{
  "n_layer": 19,
  "attn_scale": 0.0884,
  "init_std_o": 0.00398,
  "init_std_up": 0.0245,
  "optimizer": "adamw",
  "beta1": 0.9,
  "weight_decay": 0.068,
  "lr_head": 0.0109,
  "doc_mask": true
}
Each number is 500 + 40 x the weight over its row's rms, rounded and kept within 0 to 999. Layers, rows and columns count from 0. Numbers have three digits each. The size before them is the row's rms in percent of the matrix's.

# down: layer 10 MLP down (transposed), 704x256, rms 0.0835, rows 589-623, columns 128-255
# gate: layer 10 MLP gate, 704x256, rms 0.086, rows 590-624, columns 128-255
# up: layer 10 MLP up, 704x256, rms 0.0887, rows 590-624, columns 128-255
down589 095:549482476505510481518518532546525490486432470440553544463518559474419508477440509473516500507471487452457572513456498447495544456579491517472559512454515533456552549470414479504482555523429513453501513520462449446529498501575546487541484445489450547538489477477570446544477530535529503596501516529517566532500485558469560487551420483510528407418507504443543499482475570518475461525482
gate590 096:590484532476437438455475524481550438501510535466483516509536509586454443550456447448563506497468487488503520507471495515540484405496454483497499615516557538462546475549474536526486546520496551508514477573516503416531459484499474486501474510441446568462510476541516514537556484493453428538511555499560450511481518502538598487520510492457566497518458414510520514510480477476438466455472
up590 095:492572503479533456458498488435564514522544527491497445547533534464557475558469523514465491522442480533560440544415570538478389501425513525536533493465525504522448505459460513508536554478576505469491528542509563533514535424520474469535517496449443459489518488525522516586486561490476522458488491509471474481498438501458520428439458514554416477484495463586500479482516475543471488443466
down590 095:469475398455442466562450538484496493450537485477529487515448450498500500449498525565459486407498460468549559492583457456487434459543526457478550524481463497511468426485472526526524500482477463469494508506489432561441492531531494477476466461450435528518436475593468439524480502562536526561566601491525447571466465491487465495482539497479535578475508479492480592441494513502487488529488
gate591 098:504484548548508528535484531481455476504462497530490492461465556505520462460520493497421509471555458477462424503522472470467575569546455504611505591483508603475482408476580465472527538501462509496553451545550505535519503487512549484496504527547503482551513501508511458476511450545477468463582506500526483519484422456480490516468495534558550418534527391505487508440458516479497537526456
up591 109:593457469489541519488478442487488543489507514502491487463480505473456549627492523505508473467455531496524535459493531510486446456520542504525531483470449492472525514486479511440440432476543401512498509566468553476527469596515514543484488496500504548525446539502493474407538493529508559529437559466441438543493574580496430518549535441494435569500523483494476455518524499465498453512421
down591 107:570549488553574481454469525489474513519462441495455466445524537495446557590463510500504454473501538527495555490479470536443468505547483530518524568476493523496537579498574518519521534537487461526472413500470505580462464509517571512436413504506528501477440456473488516538413520481496525466453471482522399538502414475586502516507520459498545491497546432491477502469448480452532428429471
gate592 103:486464463474484541505516513459435556565566485561531520466490504547522454477523421407403472487468487477412434528421466453465603481483477552528472516484445495443511525458441530520575471548471552511493465550531453525518448471437465515575479524536517545501483440549466496511538475455505438494517441478525471495487487604462446489513448539460498435512471500502497452539479533541482531470466
up592 101:494490453467514481467481543463511591510465549474481530536463490484501530521489492460529468497449543518485540469448464517571484478451497478515558476429484464493539492461439523518456460502516445531581480480478546504497516532500537462514510452522457458517500543490517504527476588554440561545460532539513445497470454441576540506484495486429485495507501462531463489569540461466478490453446
down592 102:545516485516558574494509541489491526527539535522579519498533508526526462442529413440538497486463514433420527520499402440484523504524514498471492475485482485438497500410492500469484469503513531587484501559485492487588477498478487493495512587504449499535508469506492541529478486452507472529527386474486476442464505486449465484480535519483461473435459464479501452492507516435469541517464
gate593 098:486481497466492372515469486525426474467485408439487523532573505557468537477520460535507560501497497563500449456529422483438527411564510450536460547526493461516478509469522522492521478463480543536486463492496509435484514499491532502512555537532540480529500525481450442486492496463496417529594557490506509547491482543602468445583569535506510496455416431542482483455538485485497530527483
up593 100:511481494537530497506512477611560444453420462569495527480562442455587438487460524515484492431497481483540509575579492529535510455515554454462510502545563510541482545538460462574464491533494568552472511508511522540506519537488469491500525428461464423486493452516464475515490545517543543496543558487440464482543479404526447506489513555479497456548539502409532481493508508481506538487537
down593 101:500486463434476472403406592497508532491496534496534560517523538460479421495502518488495483440536554429585552455521457472527478480477537492503477478592534495483531465524508554453504474438476507497483520474503473511492511516510445537428508478499466468509511467438461534463465492487524537540476495500486508480477485473448530529475505505538446540549605451529467427536497495483483484516403
gate594 106:485499504487508576476472553509574489476443481545500540526531498549426452484518456544456499503474517493490485495552509511523466492493464539518502561512521569564449534433494528524525566511468470509528545491484530487496596493414518498511518567506469504477535505544529444507503532525513622554552591525519447522586422511533475525450461466487523462530536436493485431496440493532549549525458
up594 108:524530528474431452405558534457536566592499564603475483483542474519551504496572500489522519477479480560496517566464455466465533546462486526443511511550502471532517456475518451560470480495477501448531444503455482471503506511430521498512533543424462508441489606536455508521534473507518490499435531523491484507481483537549422444440471503575470418552528441509494502513557524534529462545528
down594 109:473476494480454469546511464590561561538488563568499519503500457457522448501553485468493474522500498519516517533510453453425482434458546537518498483449508511607512512468524522551452532589525486469510500566477539494501470513522452526476552475450514488501431520535504517514495436510539516481467587513525507501531528505478448519442524510488417408529521535529513452498445507514580451489443
gate595 099:502547458479481478568535578485424557513521493477548525506463514483546521500521496525504593495484486487471467493474486485497484492475548474451506589477507496486509533585513431540507524511436541477452474456501538520517518503468535484502500442500485479533456454533481474467461497489490533513467471469555462496541474507511517550523473596471571447443519573557484488460495473528521506526487
up595 099:549564471515475432523504460485449539512515527488501521554493491502505482472492439481450517485511542495539490506493505491527490498493530495491501571476449468552479536541448523573495500474532561509435484548457542524508487501472500576472492414457533457501490496489533422466435425509464516493428499564538497545516484461535457504527502546518539416487567464478558464504438478523497603505531
down595 100:513452535509521543478447554476574472524506504528451525504505489505498497514466486509519531472450421523488495517508481476505532542493503491538488451499522525477467460460552504503506493481468480513546497515550470468480515487514489457521503588501517559486524515530492532540538575534530434487559510444467459452465485470496517540488493490529443576518490525511474544482524586474523407519466
gate596 102:408428496455518514497516469511432481557550463509450510529507534456474515539511506490542517478523437462498471536503515465501491531437485431481537500490550416470540527510540484420530473445513472521497480537509517454452509471539423459505564459555499524556495590429485472568468510451530526535446510557493574438510522470544572522514418511466500492502485417513491502525543513480518516532578
up596 097:479554458564396553464521559473460518470530466499521497507560555469513479522463470550471538485492444487517489479501531514532486455482414509508545523493464459568476479491464504520431451521587390511478499530547469417472503530509503500541571560455576528479486456577501486421485545464530509478473480533574495498501526528453488549461474399480568495437497515469539533464474508550552487497487
down596 100:533486433488519535474524537450452463424485502445511531499523510516547491454483434517546444504490500394466530520497495571468442483515461581520475483513460505390531538496472537512460511485462493499494530506465419564535472496516504446480461480548455476425491522551484493539481415510476543473532477470503479494439507508580500528562484536487438501473487465570466421425501447479507487479516
gate597 100:537494507507512444552457514572501503575526525519552492562566518477482499547606486565478519578490595494491450503504470419569410505434574581534421511404518494428541526530546518478495513503488551578478517503519526545477514507452514538551536498527502523529485514515402496583460549588509522533487454526433482499551537412470530428443496582494464465510498488556536463518443518507488507611455
up597 099:528509473535500520516463533540444502600507540521548489497433526511495488490615450502487505476467540559480518460528451481493496475464494518468549533514488515492494465493510558484492529556493472482494541475482510501533492513530508534461462524472495517473466496578538533508556503538484488482468530457492448436539432445522450498496526517460460458566523467527463507489430606452482505408525
down597 098:485472526512514469440511553486466546458451497491508419471514576479564416460531578436555559457539527487450467467499493430425484551528523470551497475473547540442516442536453550450484531488538541492511441570500453497517518430478558445539465519503461492542459505537501522459518473484447410481535428512489530562483543571516482476525552523490535468514525549476480510523513460524442481553506
gate598 100:579506505442508525456508544511474531472451552582472491454553574533534442508516465496447556526542505561481398586571538517514514505497468467506513502490535536467486508478474519495544457497455576518532455428484492536426418510530509410476586517508496507506516478523510480524529568571517507537569538476584509486558527429535535451543490541513546453484502559550533566528421533447496503519566
up598 101:529572520480494457502503580422520543473487491514511378474456471503567486441560528476447499561483497425466518492431511520480494499535565556486534483529542476526530564520581560527503560452524509468556543527516495552501457470488540462486452482492475529489467469501466490448544466474493525468479508524459468456493492512475535484527537481507526502448487453479448485537594454487463514382491
down598 101:465483479541535517490441505479462461526533529455507465482583431463513491553469542473487489523507521502520550530534524485530527552536457496488505530499486451523516443492425427475460531552477512554508518546478508480494504489475537527522514525581432529525489475497541507477563553507469577534531388509544464457546444514473458578426455588489521494458550415528463491545509519515556530456517
gate599 095:502493426474554513478417512546577498516462477548562469562522560564441468511426472526495598493540518463499493469491491508455594460481432468490481501509527519456499453497498470467500485484469454462484438503604444512465478514461518496518510502468487560505637469439505526570467509544556438531511529549514555492505488474534443501507479509483490518503533486534507537437523567506491540485445
up599 110:561536524568499523501523445508458500492527503515484526494493507523411543471472514488517437598554542549487470465543546467458567504588384495482529480518491507492481488442543434402448478464500477463542497480542477487505420526554550530473494520510505530417500484525560591508485513519460442490488557517453573504483473434537525537561470422475458497535528474481496437481502561466454499487543
down599 105:501529496457504404505498460511508469489539512517471506511464554515432513512536452580512539535477519497490477501533470481504546498560428494578545497522494525503534532560535510478483485452504544491473479548514479499556485459527520500502501435502555483436491492513542548521434522520479469476480520504494552527420490497535534519499490473504495460508514484464480424441465526555490542464495
gate600 103:548478561458463532509483559474469476532490569498550533492444552521491492568533487491454538561524516510485505424519552490516484544507504557508462495516507488531508491574442496489525532507441477482419463472505456462526448529523452539448432535495501560615549509482479535480428587479440464528479581519476477479484576465525475535534514498468500572483539458476597454481535470477542558472577
up600 100:518566532449500526533555443490485496464509509561529531471466545483458511527538462513473437471446539505491553498495551488621551489419561452468493560533543502542531461493524514426550533445540444465527498480500506563464511533517434543497519539484529472526501465584479538491452520509460525496599521476531466569525446518548523506517446499536516477526544550478523559525449501548509530401470
down600 101:531452529498466443511543485468419520488544526541513398470476506492468504516511450474482485576533530562510573510470523456430572460570468466465453501527512448473473475448419510518521451567487429463513502499518511467492430563460582446457459485523563489520473521431537542485530529472530546557576491531472434548419438478499536478512504500493495543491453429511513540466503446474539459530535
gate601 100:467532530507520498526539495544580459459490535510442542527535467534475483591521504539452470564383560497553542481490478531521501514535522544518497541536560550462436527538503489503506515499497494494523459484504571495456522523487449487505505525464559496466555426550469560536524508516464478424467504507520546519533506480535502507502464460506513462484539475530483517491475479470565425477469
up601 093:535502480531472514497558512501487501488465520505522509509497550491546575442521445561519518541455453581561502520511569492452480506549552454427542514545488491474497553506519440519573461560496559526560529495570559532449496512481493581486501541497471431485577483476471466523492487515466489534444505433528556476491432445452500497560571568537537427464496505563471457435501562504525526496450
down601 098:456470515404525459497515497495472472503474480546523550505390510586524575529546495453499504510367500500556537480508533452577453553516494570535524533512522533568472487517581559515481519500484446517533454470524479443488461432534527467507518413493610526472534505450446529480462514502510513421516510523529540526506521496454444505534456495450437520502481560507497494519509512470500483537511
gate602 101:515442542564528549576485562469458514520537510572467523466537482592455479536476504536499513506476533527522400469460407572537525560517535421543490507533469514460501534426464442520559548486383477480523524564529513438451495492498496535503521519480481512595471510464534491482525561492508526530494565504491528539498429455503548491455476528530564552535472530422451527497492496478522523534541
up602 104:453491500494477510487489533459527493449455554529492534450425547457481505506489504399482491465510484505453519482541503533464574431496475471527483484540477613552516541462493467484514554503489577513535490519511461520467509496448493482518534532545484466511533495524545532502509432533516463479523514407485459448444508546535469530478486471446461462518443541551542481531467445480561546389524
down602 102:511551473451479469412563474487485606528526607497477480512498473500525470458514474523499528533573391477507522449525505528449452480443427503481510439523482518466495512450490490497453505520556481458488480485448487542479535465517547456491455461533441515534525497538437534492486457523431516462486478517532453459566573544468388538491513466486528567425448506561601529474484498512496470457482
gate603 098:473453531531467438528456495487515487449483492483523504495519491476474458434494467523497505474547506527497413522497498435529533570539509484480524521541470555534475448471515493441515491435501427511454517554466476479530560479442497500543491584526497514485520549572468465479530498508534447516431442543433577528572482532470447559438444448482525504434515535450573501430539582500474576578432
up603 096:502458460521453421468483471507540392522485456493515468445490627469493487513500500560505434486520513421526564538463447530518543466551457551512462479511487526487485444503523474518493501455422533566495507482449545557489538502507542453535478498475510442492507467485487451579511471454480541397525470442523441539477497465540503508549482554554461533507496545500473470498526444434500475482519
down603 098:563496488498533563503535485459507479491531531492446556453456570465497543556526507427548463499516472557514541506549530528523517479555479432524487506542548564492517461519399498492518490420529491422528506529507488466492475494456444481483567574476427486507547483472441483406525585499493435458500457607513504518544527562451473555537481435468556456465498430517481499501521552500403487507416
gate604 106:457457526506540518566471457571533617513480474498542566603503444472476419473462513567444515504510494521526481483480501423517423509441496471521509500503489543489518502470509508459569519502507510526456545492555491460514461571486460538440496531572437505567549497399429501506545470501445500479558557511535426544610559423511514557517585522525541464436487509547449499503499504554515478550503
up604 107:500533568559511513452461540504541486434480463530497509557587497468500503526488427511487511520519491519535519473492549519500572426509487525506479511482464429443458501532474442452445467500609416498546496547542472530518444522582465561547469405527447538520503476584464528447500480502522565554503523468479528546431563519467513469491484506377491495472465486540444478530418497392482475467530
down604 106:516583469447566529545489547503512460470518534493474545502494458460451522466495475470513525521522513498438454570604439489463456486473461548484549474504553495433471554561449464520578489485534454508522462504474480549447562448507518450512508434572476547496581541547505506436514493591503480528523455513519503478455519484473550555455525427453534477540558461535513443479497478477451496521508
gate605 096:480481472397523501567485494533549480576495471525505507470543491501483539528547548507539484517533614509445474443511501509529516466466526460472446490554512524504520501448592526504551475555434534558503507570513434515535533445506490468491558491486515511495508538523451513604589468505536557523499466547494471576535514468510484486543542551521576515514381528527502454545529495515536514535478
up605 091:497463426520489499546454468584532532478526521507547592471470539471478519539547478498511478515520477491555504508520440538571509427508533445481522483442627435527478478456462508565593457532545464552503485543458457482551476526508527514484471533521504545526478502520483499501509426548495541528524511487510570488506560507457480533547547509554545420493421524527532454483526492505567491464469
down605 097:497540457420497517493541527420525506491501455521471438522571491526448491468444554475487589525537506502558556483493522448502497470446551477565602487506447534492576527499505414452489487551509511472483503547494486463453459517492531545468563506440548511472499509435472441482529421553426476481517548490428442520516565588493464445453554548460500498510482507467520465522453468556480468505523
gate606 095:499479515580542524488475495522478528576468432515562428575444558504528573498452504553436465444515511533489484508526546484516435509514517487555548502458549463461476505465530488513592486552445479554469423509493549467518586449493556456465552488428507542433499552450426535479488519484431475507524554509521526451490465506478526515500485511514584479482535454546502507498456489442490445533514
up606 089:499570469469545526438439528511455501510496576506520474517512493431521493495472482548543396583560483516493508521499504467548488495427417489510533505556485462471487468480505423466453476490436467550499468517436498481493493517516515529526378448460508431469485428458482542472568395510466516548442499507466464473493555589482488422513442500464468438571575484462435452494442513504499497440512
down606 092:479517544487464457485544488487532475419588546496499515504408463553560448518552519443521515560452515517505507563439487576449500507577480554528461505508502523394493537517501505490487492474544389526547468522554486532560448526477489458511450501570466541461524507559513475518542499473533455447540540520507520529514477518620525562449594505506492533531469544516579538537570540474542506482523
gate607 101:539503508501496539572531512541448501497517503556497546444547540590465565463477487467487471482503460475501450567509590524563390498497502497577401495523517528559495476527474437502554489444448503490457448532474519490442409499497443484447487535465512556467518518530526461500514559492425536514537476586532524557577442460557477520488493463546500556490542511424533487544543521526510488485520
up607 100:487472535445500539454484486507462537504516488477535494405509507524494498463486475467461434468484470588517500521496503394535473523467509509556563437517514504527488537468487507495473466488523496510481426441471504454548557499546523479524502611488558541543484496482563472479555483481496477498438472486528534493484447473460554473470512527618571533511492494542399578494572584541459439486521
down607 099:563561465563574440517495545486510525437530502446516508586457506520562407543538497515560614507465440447512529485509444541501515526459506510456542507420520488497480533447501496462475478528467493511507540438477465452587540500538476424510510507549514459482530471523477512573523466443534440494506466476537398423487472459500499543515423474493529513457472499499531473495471548515467545527525
gate608 106:493513445576464482528520452566512515523527512492450505495471407435494498490574552528451555557505523475534415501498419507478487481516527533523525517549468536549504527544593554495493477528423539426490531514509569593502567494423475524511535479486474537540485553487522561492567485553551530555478502517550461540511483549514556517486504484542495566571526474502507491468480506539539494531467
up608 101:514490438352511536487525566451557528472482548474553523485505455527443477519469530473474495516442554536482514470560464491460433526424477456501467485527555512499446437511482532472429495507489452500450471490502508558477474492455456552494516525524452527543461430423512533483441463529506561423463456478544489452540488483467471469484483534398450536517597543528516427515490587508482572509551
down608 102:506437490477425521451396526482542505429500510476517495539541525545471518504443473489595446501528479565532514524465526485466517539509518509501515525450564476472513517527518454524505523513537505553460477457527547467512537481500499489488459582592495456422474494542556534434460537530507477508460431519549456491499548478462463480403494513467506531526499535575509553499484516489518522515479
gate609 099:409554489500482521546526521516505583539537386495488461546553485521383533522486502450494505546512538529491571450459546432462472492446474475556538551511501488492544556453487490444530530460482503490576481515592540484505415514499520542541504530495445530559532479521469510526463573475502506503480556536550550510515512561519542531479473528574486505589499489488521528469507495467445534446484
up609 097:511489569478509434475470438471496477501481516635468478478448545574550490487536434473550588507442478468486468546501537491529481582504539509539497482465571471469475538518527473467600553516464534552509424491457488507517489490542461526524520534509474455452505496507534597490448484466494456582463538483616516519549554502406519488565466520516584487473503536517474464492607436498535425508505
down609 101:517460514554480486497506569443507556489540437537547497531544522497482430509499486495507559457468461561481525480493475492476587453532447418468529520478491467455563584544514494393450461559517411495515502451487522490543551581519528462476496458538497455489462435456502566560511531473539589582467488518516516554547465534467490489536556482557542513485544457487497455477451505496477486451452
gate610 101:539441470509483487428475537508493515506454491517524501542567567467528517496472522451465501526449442545419538464483492485582478526496518496576510427424438547485504507505507543473522537463530508475531484478560540501523466468496517497519497495489553521493561496445485488506554449503543484472484471482556544525574527540514442440509480449506459442490490432477491503497477483488563475478460
up610 100:511520467517438525563505526502497479586475460450508487522517469537452579556526553436554440499469459505451495566485442520553495560587474499523539480428486499539511590506436408449578470504496552501481396499529474499523527444555529534515511568405548487563511469452426448486601450503498454497525512531494535547494501533499564490527571506479529518491494561483450528469434470510507503477514
down610 100:561479519464496502486500469517487518512517507434506454494535431460506517485450545512395505444536572539460452477532532491503491477562494532504573490481495476415478522471458435554504517417567509493449494417484491544444470456443517576489383549444495488495442521493520405494554509506482451472485560489499468496465457544504550453541537508432491490548500509522458513505462507520523469528504
gate611 099:419494519491488449511504547485554546508503468510466451499434429501440500549435523546457500596528529493472519472384550460540518472485455474514439509516498438482531491525489435530445502462470508474528457524460497469495567519526500491500487491557488471467471430520461517526461512489453548506519433573488526491478444468595477493498577583525399517590520502488415460585491523553508486537497
up611 090:534480522528564471529438505532474485508483520516551495533491557549498515552494510553535488519557633485590476514531494511527557515504541479514484486437499563431532519501423498495541514558549443550479542456528439493418470430483446509453505529512508555531454468493510493528515517537525428501501472441380490474482493521467459517506481489493505541504475485458548527566490515494465484563431
down611 087:432496537478504439588553599557475507552432464480476525572480468511514481483522494462502524576465413447447552469422483422505454516538452475448518589517474528578482433429492527546498474539444543526509554511458547451510485549566570492529583524546521470487490506476479494523497476481607467566473493535522541479495501511546547511484484542500450458540510467557439497525492534542492504500535
gate612 102:598536480532514492497532512487509502520501520531499452534532532507507466489508505518448560531541553478565469524484458502553475523564513485492386572578507549474491496512599481486463505476523476472478509525534589483500467463471566534551536540515492425552498547488470498511489535460510436503513481450507460520548514523485526572494464506547561459546543438508508497494422543519493523506533
up612 103:485536529524481488501528480440482507485476476544468545513484466554515432461445481512547497530560521489548484481433531520507463483517473499477506510540473479424531465541511512474543479454401486501488509465508528599518483518467466447494483479478503553495473448507523518502527461457520451492591488499479502543396475531536511498431563538575512507562525498467534542505618514492526471470476
down612 107:541513463445515460468433493533449499540549497438563505499494491564500470482487465462553462549503497490458524537551525499502524516526471531461544513503546538436502541516542390566522470438538605543539493450497495510539498522509473478490457534519484541465480545464471520525445474521560532486517448537535548548562560511495538565539508504503431473557509455530485511483541499515491486412436
gate613 099:470549421472609547522498504498465496491504564482447462512460516463492486527503500513471507453579543492500440472482521588577576407467518510480499492510557477475531578508532506482547432546501496516542434522433564570508444508500502513493498501455571525491463511534527517432488547505531527463486502597544470541496486497510512561489523528525509423483442470487544450494493435531551545481522
up613 100:468510550504490447510481523506484540421517470480541504478519534445479519515495505446556480480433498562484564577465457486486493550556490462503595511512514536512628456520577497588412536454443558441531516509519472473485510453431482438525476486526456486427482480454503438460460446488457489500520500512507596503474505459417526528500512463521561428533521476475497481574582487465533629497514
down613 103:571445556475483517529467493482489431462458566579520530438519524482554465517453472528505546548477563461478503488543554421501525546456513467511448500566485507581438516498507444465543528505507433496518515518600450531510523440552413493546571508540524511522494513537470507469502484562567459494490531506471521491503422491521463468513447495565464492509507561529445526497413536481495466496483
gate614 097:450492473493547527427480495538507469467509582561507525605495526511528537508459538562466492485508523524543446550505546464573509545555551530478483504508439487516576459480559496465542467517513508553502462496498499490469534459451478509505524483460504553540502531493440479515494454538469463478545534500419412551541466527547516483470480494526526495534433518478594486491483507530512480521552
up614 104:429497476484518548524502517465534553487547528502579507519531493447428498493476473529530463509626438482542465543505506486557462513440461446476609473471508467537595523443512413496568550527470501486494446442471492436504470461493547458428562514533540555489464513475481461462465508560496500434504508455493452515466470478517577501484475464464547546542530517446452532493484523518577489519483
down614 104:532490557519514410526500498526490575533511443443494494509533516485506517445418484455512483432483495526521555504448481471480529439462502556480511575506540497492445510467552479499513501517540491486487445411538515509494484570513525500558465511522489485427494476519518491507475558445511480532487557461483585492485458463505510510586536436456521519567541465398385524479518528445518475483501
gate615 100:572471490524496533482547438512456470520501510552471521523535542500550415519543449489484472489432478488462443496453512471502511450529508557489473550565527538479428459508543541504468489450431444475509568470546512546526553545477454549536550489514447493581464542473514514412477526479533485499564487524485487515567524558451422489547552537531524491490419475518486507443510494456486503499451
up615 098:490498548504435493431530497572531491536452451416460523501502388468525494424582452519516545502528492496452524483470533468539470489604495485498489583539474497478529475498553473583484565510566501575472494534451463498503476540484486468486487551487543484480466533476490506479414476498498512521497512513512462539511479525483510447493493421567466510455489520485449453478460475517474451534492
down615 098:464502535478546502584495622582432474492494426471491486495565530463515484481495546527513449518421514501499539627490568453482582480517587551532560460521529511550507488473520534543479491495473507524513508566445547461489489519539509562434520429477474518513513507515450415543530482526505527459457512520491531474504516504490521415402514498522564504477492473481493471527417460538535489502544
gate616 098:506560419461474454523592570534529493495410517486541474560536489490521536474561511489519518528474526557476484558454511493399533474477487563523452518517497582484550499471450551511458510435511495511515516473548556461447487428515519478449511503548537502499515432513458502430517471467519434521556430511621517525518522488542472441538456509534539424455443468485447523525486476489524522550467
up616 095:568502516466454500525561474525497499515497497478480494533519476529494487465560489511465538475432475495468523506488521510522505443468495422489533520558533405524481552522572469420437487539534410526499470438483523523547520502542505436414509510462507498553462457475468465555470534517463452494455461542554495421470537563473503469425521485595429409494446536484484484471501493573431512504490
down616 092:445452537472473490510398501500506496503512413519548541400536488587520543457441516447514533502501537509549478512467458521454470492497492479477556526479550542508406501580522478485489457477496529468465533533528433491578483494388515441483496456485460468510452496469537476579503530534488532456547500519440511490500481539495491442563493537568532495506493478480502445486486562532504414524566
gate617 098:460459573541520509488462488417496544557516507521474502500572492519431455544505509509454547481542493435433513549472515496527570549543548498618527509472495475493528501551482533484466544507556489439538457505568506580457477419515497508469459493532467494461542455486505484421467525501474475537525544516495495494496540580498503401568484452497459481429509503514440518450504540521501503480536
up617 093:556528468494435494434481535493449544518466539588522434501493440514572441471404535559521455487496480458490408496540477480471514506506467510511445489554461505513507493501530541471474500530459477468509516476495478531551444516369460544440443526535518542511519509559455446490467493552534503520475473540503529567549490453558426466456513536472507528455506561456521408415437520408501511539527
down617 096:535497488514507504468536494468492513490529490510488474577521517540520488453471464432527498444517456425551520519510447414467532499479513551457531451476530493528487405417455583459530527506540463456452465532505553493519516502544460532545429507479484534503494518493559502530423530472515501513445499522465577463499515558527500503560550527471491455561452520434511488460523512463455479504487
gate618 099:521486516538514491522460515483434432511473559522419470407524517487500431539528458462478509449491571503498473482550449503512511481509483574554500511517563524502497498547464451467475500469477481376492520510447549515523489555505462566481353423431514498548511477510478475524445547536537469504517551510458486515471473489498512518473453467519516526527457530452521532528509434465545461546563
up618 098:529541477533531496447528545453535511560495510416400512521455444490480519503504523421494469500484442588507486475564474582564504494517506498388515532480481501589498552446528464479521489460519557482443458441485495449519417515559519466489513491479497533483466514426604481502477509497402557501501530518445394538506466473457490430506485579479509494566525493467466439447500477561513492477624
down618 102:533467515472540446519587525529499546409534495417539493537527504449547547547528550542498493524492459484501585524465518520470523564505533495493563471514425502454485505435478526544552554599492541527521502507505448551471522444465574474459509559541481533524538493530515519454533455461471511523482505507551511452490476530513428477468553519564490575477504436528485467443545543504474483463379
gate619 105:549489535527501482532413481525511528559515498485469510493571556532429547538477440533469458508447517494501494504466486480491455435437486478520472558518528518564409466473523508459502407471510481511469543476464551511530426491520490612493534491398487480512500478562443461476484523554565443560441511504457461518524481557482574521529511554556522469477524488490388528541514480571463429559504
up619 106:642523505515469536441516467500489583476427463451484533495513442480559491492526512575517532506537481529491517456537538560612468475462518527553512520523487533612476453493518470498464474544527539505578419529499458464539534474480475457510477505489487480487486470435549465541545499515499507490477498519430438533499518503545484525572540521501471455525527487476432533518407549573537530520442
down619 105:497492446469511557468515514466506458436452477506526489496447461466509508480506525429537529506477533495513584500455476489483540550487497469512486511510499463461540530520520539567531571534443582524520470552504487535506489535481532401482552587593515507482549497430547461484502475434464475483550510526558509499486464479462493509468550534436493483528507517422571459473513503508548449440463
gate620 096:494468572539529491497454444542490493574427559513425483568533567512512446443538469499476496571542470461446566551472591485528503547444494497527521538506539497499469444556461621563423495514488610482528505491477503473522459480512473439498473500481570441496550501475479511517513505530528492505545438492536558499527489456465483501479549503450473479466503477517528506531496486502549468497437
up620 102:517563524533472491488507475500533412482521540492552463606509489478542532498517484511513495500504505522537554513487508531490589504430424441489484546474544465518483518575478433521429452441537521473547478517578519527575560528581473519525435425497458446522498516514528537472528528509507436505528550474509522532510471579529482485469528465529533473461461493487497428504562540554550386504444
down620 102:495488498483490483469494507469445535460459514481543367524516525482497565471530569492460473527538427492530585562500477534521546485506532541524468552469509481547453540503399509504473431534473451582555523471424488544536490493575470479467489461530494547535563509518576518581437515510493499513541509463516543430475469480520536484454463484525519416501509444545506456494528518496519409501531
gate621 103:562487435401556388509437515575516478501539477579480563451533515520527523539514524451497484568465541575565478555460495502581508550532497583539533411513481510443487490461480548471501489429476479483488464475521488531542551478510509523586505543515539529478518523517483484516499504516487475532506461470526511556516445500551481458526539586502447454495449467499486482541487483513484490582475
up621 103:481486523485534421554527517484461507495513482504539475522508473473507480461434491499563486551465516556462441512493507470489500519502491490466403497509480553519530542513590603473543520448543518530600552523541560449456442540462477546405456525519516526507505517453476486466523526476451437482517494506519607500477477513570518492517473479499489483511483430520468492476437468513478490519465
down621 105:518458488444568474516561481547460431498504483499516564461583568500599463511509533548504469497467425545519437504518487519476494475555465527547477447506487466514466480444442583486526532489500538482488511472486487509533484482561428518487471527535545508507427534488588564465530477423580504565586494442479553473529470451467517519428459530501503565500495506527469496533507528457506485539533
gate622 106:530443381496581455510477535561489424481424475501494587499491544537523520524512514460511449470505476579483500476499474563527497502513494538525511541486486438492481500519541443450535568510527488468481391550567538495513453494435485556511530521534586524471529466478479486504470480547523423549520425503494466500622510518532500474531499493481472525510631485428491447468498575470432529515468
up622 112:540487480464487478434473493541496499552499468549500554523502508481494528445561499490465483535557454535464574467492495526511540517571504528516497469473503434512455539448493490413472481479513479471502391468532582474454532520468493497411454529484527545439509491508518544515476510550469445552556568466484496593525500463491597535525452442540478493464488451506533474515498591487513511471467
down622 104:515463407461504536528498526534462502503489473468530509552471527512551508540507471509457456490507499548447505556521491520504580499591483516512509431491494436520501498516458485439509562524478516546508435502550543547470486555502497485421444478477526526408450480500511509566494496533569416540524538565422537587455527461499525478524593479436496499538502488549538461446531558538549493561530
gate623 095:522496489574485488493488506475465457528489452480527458505556566455494480413495397558543538491468482486499499577502480566500499416404509490518563510463489520501489467490478528520475500578510503505496539583480464499533563504505478493474518551474501559460500520493522490459575497552568564507530572506469464550460526500516496601494484432460483519522580531542560533529469561494464524489480
up623 093:440440489488519416496480465527523544509475456491452512481517464515465527515492493528527557440505450545427426494506540465505442490516548521496538535458439513474430423579516406561436513467477504563425518516485547490508516464505513570477507507516511510485529464494484471506413516546489524464487542485496425566548520469452483506563461497496516538494509566558534406476384550450502470487559
down623 094:461461519443492569468518487460451441554494478522516567477528403540446502560505491478460540494447527551506514530512509517593519501528486471522522465511492478500606567529528434554491548557542477461485543535438499490545537564564493500489528485515495519502489451402452476554484448538568529595554494476493468502545546553499455444492545554462541495494491495487437565534486501508522480556464
gate624 101:561430506456441491557470517513493466571430511469480459544455439512424432503511467506479504461535548546478448460556474513541504446542434524507490539458493587499539508436582496453565498506549477454541470536488486487449474473487543549554527515501528523529597510525555573539500484513549460507487533533528529535512431516461433525494466488526549528522437473527489532550420518511501442587560
up624 100:473503545463498519503493489493559481537463459476506453464468467522528512506468493499556491496476509462514569507614498550569465505483464436442571513451437529483534477463557499457513442482502537531538468540508482494453522522549486548548434437581477485546506500479595538513514500483530460536466426447521464434443475503528466438517496493459497496507555504455482466589467469479514488576517